Weights of a small GPT-style language model, trained from scratch on English Wikipedia: 933M tokens, 3560 steps.
Each number is 500 + 25 x the weight over its row's rms, rounded and kept within 0 to 999. Layers, rows and columns count from 0. Numbers have three digits each. The size before them is the row's rms in percent of the matrix's.

# layer 3 MLP up, 1536x384, rms 0.185, rows 1116-1165, columns 320-383
109:499554521467503532512535485516451440535492492525493507521499497475526495493470480523489538468511492507488502478438553488507532501488499479491504498496530523510440479504441502530502526498537484
104:486491489492514499470522506530467452574531512564483505511524488540478489489478503532472522494475502548478488490501476444494517506493489527525490499505487470502583517483468502517496506480458491
109:529481530464480457501511462538468497559484577538510523495482494512492507505521509562459467496503524491525499495524513511512542528513476501530528523522461480481506444510499484498493497515505465
097:504547467499496502500475484506525491497544473446503494542495523525530536547478490475509480506488465504510479510503531446504502510528501483513531489539523455514541483505500499523528492506475458
108:551525480529513504505517512469487489453503473505469502485483477480511505535496505495485491487490473499440504461484512467478507533515497541475490496496510522449508505539544462556492504480504502
095:506570529503489539468461514513511479500459474515532486477507504454517527508541516531481508527526484468491451506514468496454509477477479489533497466489478478500482544468496469532571489512506447
087:488506443475496496515516514499483475514475507495517485517486476483491507479533513513501531529477459535487518534507489491444486529508530500518546462492497477531518482540518492499521515486494511
106:512488501459537512505470517509490511506558547536507480486479504486454507504495474479517481492533553490487490499501468422459502488558492521556501505508509469520489500489538500517486509515479466
092:492469485523546515466480515461557526495478519518528512517496551512499469519504542500499499425510495486477503504454513503519483488472494508483511500524502499490467490536507447485504526508539502
091:519469512500479485506530521548484499468547541492499545549469536552485512485496559447504485464493481533495488484500479461471480521449495453484478543488459483502499513519532492482482501515529514
093:516503497472509520531495510472447511492423489480472496511508546441507520492484482486523528512521521469484518501505521480473510529503508498487521532527491487525474520476537512473461526527528493
101:437499461520498495542494445492520535518496467497508513503490522510521494473492500514528509487550486539509503505483497509470564511542512484512496512515520499491550465513517496461514502489482516
087:507508511499507490520494471465488505518505494483517472510504476518492525491486504479451513509503543538487511479497499475497441531481494507514460525521506535502474444521495480490504504525506504
105:498496477497484494498466508517510546519505487484519520513506582505481546525496508500503514487483480485535530451513529545559485513538529520490478520474489490547514502551525504508447504512479513
101:467511542512487490478512521492505487481456476514485530520495532495476497550488496486531487492482513467494490489496516519470514473533485501527472506502451469475468490496510491470513490452501505
094:493516500495477512526571470464513509480484532526507471537521466482457490541496538509478499479503510520476523489525502504507496482465489533516484504496464498588506472522519529487528519503451482
082:524483517502537497478528501476504502440430488524508541496498512498515471516491481484520526504501435516488508490478480501496453488454491490488537522491502487458439526466513517473513512536523483
093:451549525465512539488502515503471534500498469440528489476491478462494517522501523521490494482470535505443475480482508477526529487436498487514472502497518473502494503490497486527458466515515522
105:527501488523478518525489496500522493521524497510504494474509510526491466509511479532505494520495499536473529493483484498518523475547449497505499488510484523443502498492528470537472454485481502
096:523489509518491550539508499493505508485452544502518529508511480504518464510481504500464528516536516460494480511496481490527502516499461469483519482491472496507536498514485481515489494570510498
105:479462507530519499466490487513503544474503510545553473500539463512493476500511501534477474509483489526469519495506547494510553435472500497505522497496508477488485455461458525519473503472524488
109:448496543472488489462500480546464544516491487501487481487488485451506518527499506499543509530500467491440480483507521481512518473512526481479520496518574495485488492464505480482520563507473483
102:471472486498532479517532498524456480479490480507535509500536460524509524515499504485486506507480466509470501499471472482533537507562490481501540518443461526462485515480466477532517518537490486
102:483515497535491487479530510491488553521475552528501503509508551535529553472515519477481543526475513529506541492497496514477481508546501481507519552510542515456501506464466481568532492524550483
100:489429486471529484508485503516473521489539530513506495549548511479495520545497541484528530496484498502498487501447507505473545546481525517476530515475527517537483519492518477451470511517511500
100:479476519492472544489511491502491515474474458464479508543496502540523505502481480506485486507481507490514505468495461492508510477499482524530553542507524512471513544520511483510491545521552549
104:497528559485522487485503485511505494536514536488533473527496511502549498524487515487517503512502517490504469462492516416476523525514473506502536473523530498495502465532513494465507505557492491
106:491513531504464490473539503522494512529474514502525511523482464483468541494550466520439491519487490583480476463514489460478524507467553517479443502551504451483488505506516476497477509472487507
104:493522476491548519435492489523483481467479507496526519533550489500509494474509511519524521509515462496510486442488479469518507480474462472500509525499506506517500519457498468502459514454519499
104:480483487524534543489521474500518468519504512502482497491560515462495494530508486524497483525478463540463514534475498559523485464482466489529504459507494503509516510498507512510537543541499511
102:534485518485455509508504514494448514497512508532513509501479484513516518520475530491466518511508516458482488458498460466511492494478521515485453507460496515514544484503508463493492481513529510
105:486501496519481518503499503448470523488506505461543494482491555519494529511527505520487484505463473527465520506497508486546463480449464486515432527520504529491504487496535498456528469474495493
109:520534491520545527540533518552522500524487469527531560519542484498524472491467462484485518471494440531477523496500499463513514532521536506494491486514486485504489522504515481501470494487480480
100:510514478537535504490486482492534517492525510475461509513532466458473498505489474433493516468512495523570495515494524504504487467474484511539552541519520489428515472480485512494513476451487477
095:517496498492522514486468491508461470468523492543476504520500493453467549475465502456530478495516538512526541511512520503514546528501525505497536470504492501473465512510481448500478483454537515
109:515533512495574538462532501464495496531520520520526495522467477514483510534519497539488522491495454491454482477526481536516500497537496483505516525555517504518461470478524505497518536489484510
105:547433477516483566479500483513524512453482497523499474493525487503500513512511470526491489526497534498486535476553520484496478512516524504524505452520499464511504484517482497504483503487442507
102:505500487492464555516514484506505487466507482503507538519482450529523515551456480463548460503514480477538459506493515484527495478475506513505507495532495472499524457538497524485516446547497484
105:493510506506541502535493453493484551513484538485522520493489534491474550515508502518499537470542493508512463491496510517506483478477543518489492453479522504472454529527463483459473550517500505
095:527530487536506530516492492492500491446491449499468479497502486515509508460472481472465512502481519505528495443474529486516503557496512517473491472527466510501500495505501523476528475540494497
088:500495527502543557503461496533502545499416520548530547481493506503501486520503515513543521505507511515527501508486512515502496509476515455506524523505467485508508530514479462491482469536478507
101:469496523522534484482517510497509518496466435494497503455519515467528506489481474438494526464482496503506460493494494486498493513506511493549501506530554504589499513501509525523488505477467514
092:513523490512528498503525492477490519519497489473513507547488490530525508483467481509469474517489482573538495489436552503452430490505487523501497465487490486498469500497540470506466514499493504
099:484501524498502524487499518509509504544472508468543512517484504504516491529509490530519451519504515494431496486415492427499529500491467511540535512494485533517455478508500487531477460530515488
100:527509488516515548495506483558535513540466478544520538538521455488500509496519499501535503511495512508529519491488502513461524526486529452534454512495502473512504530467468502498489539499486449
086:515508498533510489504533513477534484447466491473527498493515518520461531532501520499517525528499477481503506497520540477540447501492491519561467514505518488501484528464488500480482478450547496
108:509503491550508509527524481555523476557527506507557494472473442477490502496501464477474487505521494509504481516467500481494506510476516524476479477484550501488493486489496481521523490468444532
091:503524482503493462505544478520524480528516498528483510522508520514487562499512516453499467514489498470497510440479503521453462441523490498512553530547484491497540522505475483516497501491496529
084:511480501483492459500521478526506503495473556511535557505511479508476512458520502508502481498518470515543534564504484505489469508520520511487506525488523516529529496463489458523496484493485509
099:481538479528563545540505501509515515514507470492526506482476516482481500531488526488497502508525474520504558517567475472525483508537464450506465519496461472491508520530471490509487494490501484
# layer 3 MLP down (transposed), 1536x384, rms 0.168, rows 1116-1165, columns 320-383
086:495519512544543511474511495478537491519494457515465461500483524586506539551474506471483474536496528530517501519512473512483529460534503502495499517510533468468498510512512510468498506474536514
104:530497503550463507495534502507527522485538492518499492510538508489502519474532491531528524534492544502497516512502549494507474496517479476466461512489493500525523512476496505530495540517480489
105:493525519499540524483475482467521478517493472508510506493513495516468516511451502430478476497526488510512489503502520460478512505490530516506484512485519503496525512529508482490537507463482519
099:472500483515524529532503527504524554493494442495480530474477515540501455497449488501486535491549537518530514494491486520459482498506458540491517522468489495475510474466468493490478468524522504
104:491501539518500540496478503485522504435513489458516467474467517497471511482506463455506485494465516522493508521533456483457460475452450527475511476455488493505519491492510506512469497487520532
097:541537525522489531469502479479507459474507490524506501477469457507470467510476506503495542501526512509469522479489493498469504569508505553521524517483461498488528496535488504494476461483475520
088:489504553539526508537470503501513549517533531496494532531533492512503505503448470489511487468533527436537498502497514479530537504477489513463498543542519502485488522498447477487494490529477497
114:476501520496523511511492509473474506465488469451485522481455518534484486510503480503528511497481487534535436487475494486476502509462516519549450520481487481485525500515525497525469469514497496
099:513513512543472501489480475567509486471539529500493506472514515518473523471419491501469434496505504505439459482473487509499505459470467521518450473500502457537508533490457524477505513503500528
090:470543536497536523487493444499498438492433483498519484450560532505508491502490465529499481500522510488505490503485561494504500538541469503520526501537472508520515490466509506483460481481486512
088:476483481505482500496528518481462482492481476480498461496515474546484541524536514467460482517538515492500479474502479476453482502464547512509471472502501532498486497527519491495492477468510498
093:526522495485501464469498495530496489533473519463517520501507470515446477492467510488472534432474457517492499511503516537519502533536476489498497456476516480557507514455523514496480522470495484
094:497504489502517512492501491427488501517481489517496494501481519532524450502559481510514533501494507509513509504495478495485496513495495503464527534513489509453494474461506468490494494532503517
101:519516513450506495507500529469512507480474449538532502513501529524498454487529498501477477535522473489488453544488462469504529511491487524492514500525517468521491465496478499514447503505513534
091:517496491487466511494510501494498477513475460489462482480497531488481550485584482536507566555477495471504482513499462529507532499512504490509490455468485513500514513490488511472458551521470526
093:485470492511449498512514498528493497537503513486533505507464472484456485504605478544529491524523504513483489540505519487457493490490474505457494523479491470491534512510541503520524514466514489
090:515514508472536496445501486534508486519580510494489501499498506498458496434498536516439469486475566493496511495541487506545548518521529486524509483508508542520508515528513479507507493420454479
087:501494467494516493473503479518480471458489510482459511487462475471489487455461506477468509487491502523524541450477451493453508485523531522480481520458457470515523521475520481481492466476495493
112:508532499498526495507494507459512504476458525459530502525455504509518533500499503517499497512507545469537460497519480474485494513469435509450494466477443496482454467501528495458542499484494528
098:448500540500522510484478506514469467445510462525531487514513499520472496449465471474503515537472462490498472513522518497508535532522492510440479503525494514540511511510483524508543525508477525
102:532455449462504482485514488495511455501476533508543432452517461476497485503532514485508533519532425497472491512519474517520505504548491491506480517505515500491513478474504480511500498477495556
112:467463535430506457468497494535489482475466506485457493494483493486463517503528539486496552502521467472533514498525501474506468463490504489521494490486528481456473466522505511496522563512510489
099:526521483497492466500458514503485489484501482459469493487506532526507518513530474509494497514528496454498455492500500540493495527469486488506528529487531515509504476522538496459498470486496531
103:453550523509486542516538475488517486503476522501504534523487499494491456536504477511522508533525504501509519495489495501478454505472493527525499526479491528482468474497509490475484481453506551
101:453533485505478512477518496481509502512489472455506493479501447495506479509557496496518517538488468536477448512508505484552483485482514491511511465556502469514513511480517504518535537486530470
098:531492472475473506488497534517461516484510506462482518487520477513480469454508541531536510478493467524498541474472493502482520494492492530425504484481489495522500480512486531470493525486502522
098:509477503471487506516472479523479498463472518515544487462500531448488504462525523461431475507510519511481534505520521491489515492488462512529454504504466524518474488500510516470489499513518531
101:494502496487503511498498514514500446507498487474492457507482519534550515501532482561486434496483535483490509473504464494464474535515475491554510496529511471524514519449534507516488487490513531
105:496538534466520489508496484527486524517492440505473518451472452499528530484536507485498462506478509535447492540481493538492493505474549523497502476472457475487460479481552481486520466500483499
098:499494535534486497487491524474472497519470504497512484509489482543553502481515517475513531459464524493463519497523501523524513512492494484465535516511489494528508510510503485486491475506469542
103:485473526504522513487546471427503480515521508501471487517478519472472494486508475523483487531466496523510462508548442524514483469481483496439494491492504498487520518546497522519519475487500507
112:494498495512512490520489521512456548447465444475501500501501512491497490460551473496468503473516459483484529514449504500556489501497481527471490516487532482503494504540492528524514521508482512
097:529511473455485508457464482488497537500514483492485426474505488512536538488539474500519479491481496449491535501504479518483514478490526503511489477513497489455492490468545514517469506532437519
100:482498491501494484528533523517493484519509492488543493469502492505474452497453530493542508520507456480481524500515509546536489496534506533469528493499494497546492478465476493486494519491521489
097:454489524494493473507506493508497463489525472494423514481473489501505551488541496472487474494510431473497504472497488509474510479472452493496515486464507494503468460516520513470538541511473492
104:481510504507509462516517476491468459512453486493485493477497514513484484530531483517506494469537513480526521496514506493454499553523505552501522475476499500496526531531515497564529477480517487
100:484501541506507515491503499476520517498507456515464510470505499492514511503536513458489462531511491513513487514542501529509499498505546527490524464506515503485508511502541509489480518482513491
116:474520528507519502527482519484493496516479502480548517566504504494496465427464496519514534507487500484515498506533510504515539523529512458505531510479534465485539495556485520504558476491488499
093:482468482468514518470502463486509524526504512515510556513462501512483473517526472487573478517484476529556498466494479495499518437502498559539486523485508470471524493463525500498488500475507494
091:515519513471470472514487506502515501526468499565517504470492460463488505553550505507522492472481479511504524488505473508498465481501488487458541500500483443477474493464494521449469512478519484
089:474485508471485480470492524494504467523530469465510475529492527514474491464498479457479476504475512489497504488526500519502487531498493530498475464500493547504497498476499564503531532450510521
094:483499513484529472508520503553508486482473542471450468516557527540489505523516529454524468540533524456514501464507510494508517497526512512468513537496484485493511497523469527493519492524545512
093:519498519485487493509485549524500532531521508519504500500502493535477447503546498490503479491466512471490502501488462503494515485452519506519493487497459526475487475491486509562503473496467494
089:494508550490490480498508476500512472528492505491520490546477464518464484482523496504481504488509534492510564512498506521450542479485489503513485483497509494491486513479464477497501539481498514
094:552515470526508454521507512507489488510542535543472456469508498480488476489467473498487487459503508511524467507518496490531467536499512535510528516503479460487510453481449494561501499497479518
100:463523496497507545524498473498502537505494502502488487492494507520549456454509491499499491475492525498483528492480459510448547528504547532482461511475518521509494471518500505508527575530468514
116:471453521504491489503509484492469488498507445509474503493510517510572484495553527493525509514521482478482499511471477490485498507560558533505526530476494541501484520494518546521490535473460533
096:513478471485480521528518507479458480487494473515473501480502518532471521526453473488473523503447516536532503490543542520463517562485505496506468541402449481508508499486516473508532498518477480
086:499493478466505555479487499456507498509498458488511493463487490525470539519486516487500499442550513516519505464504488513490493505469457451467470516500528512487466537517482515496517514451539480
095:503490501479523490474521502501480502516485530489493509492519453508481487530439491492512538473480491524494488461519503515504474486497472526499541574476513484429490495506508508467476505453508502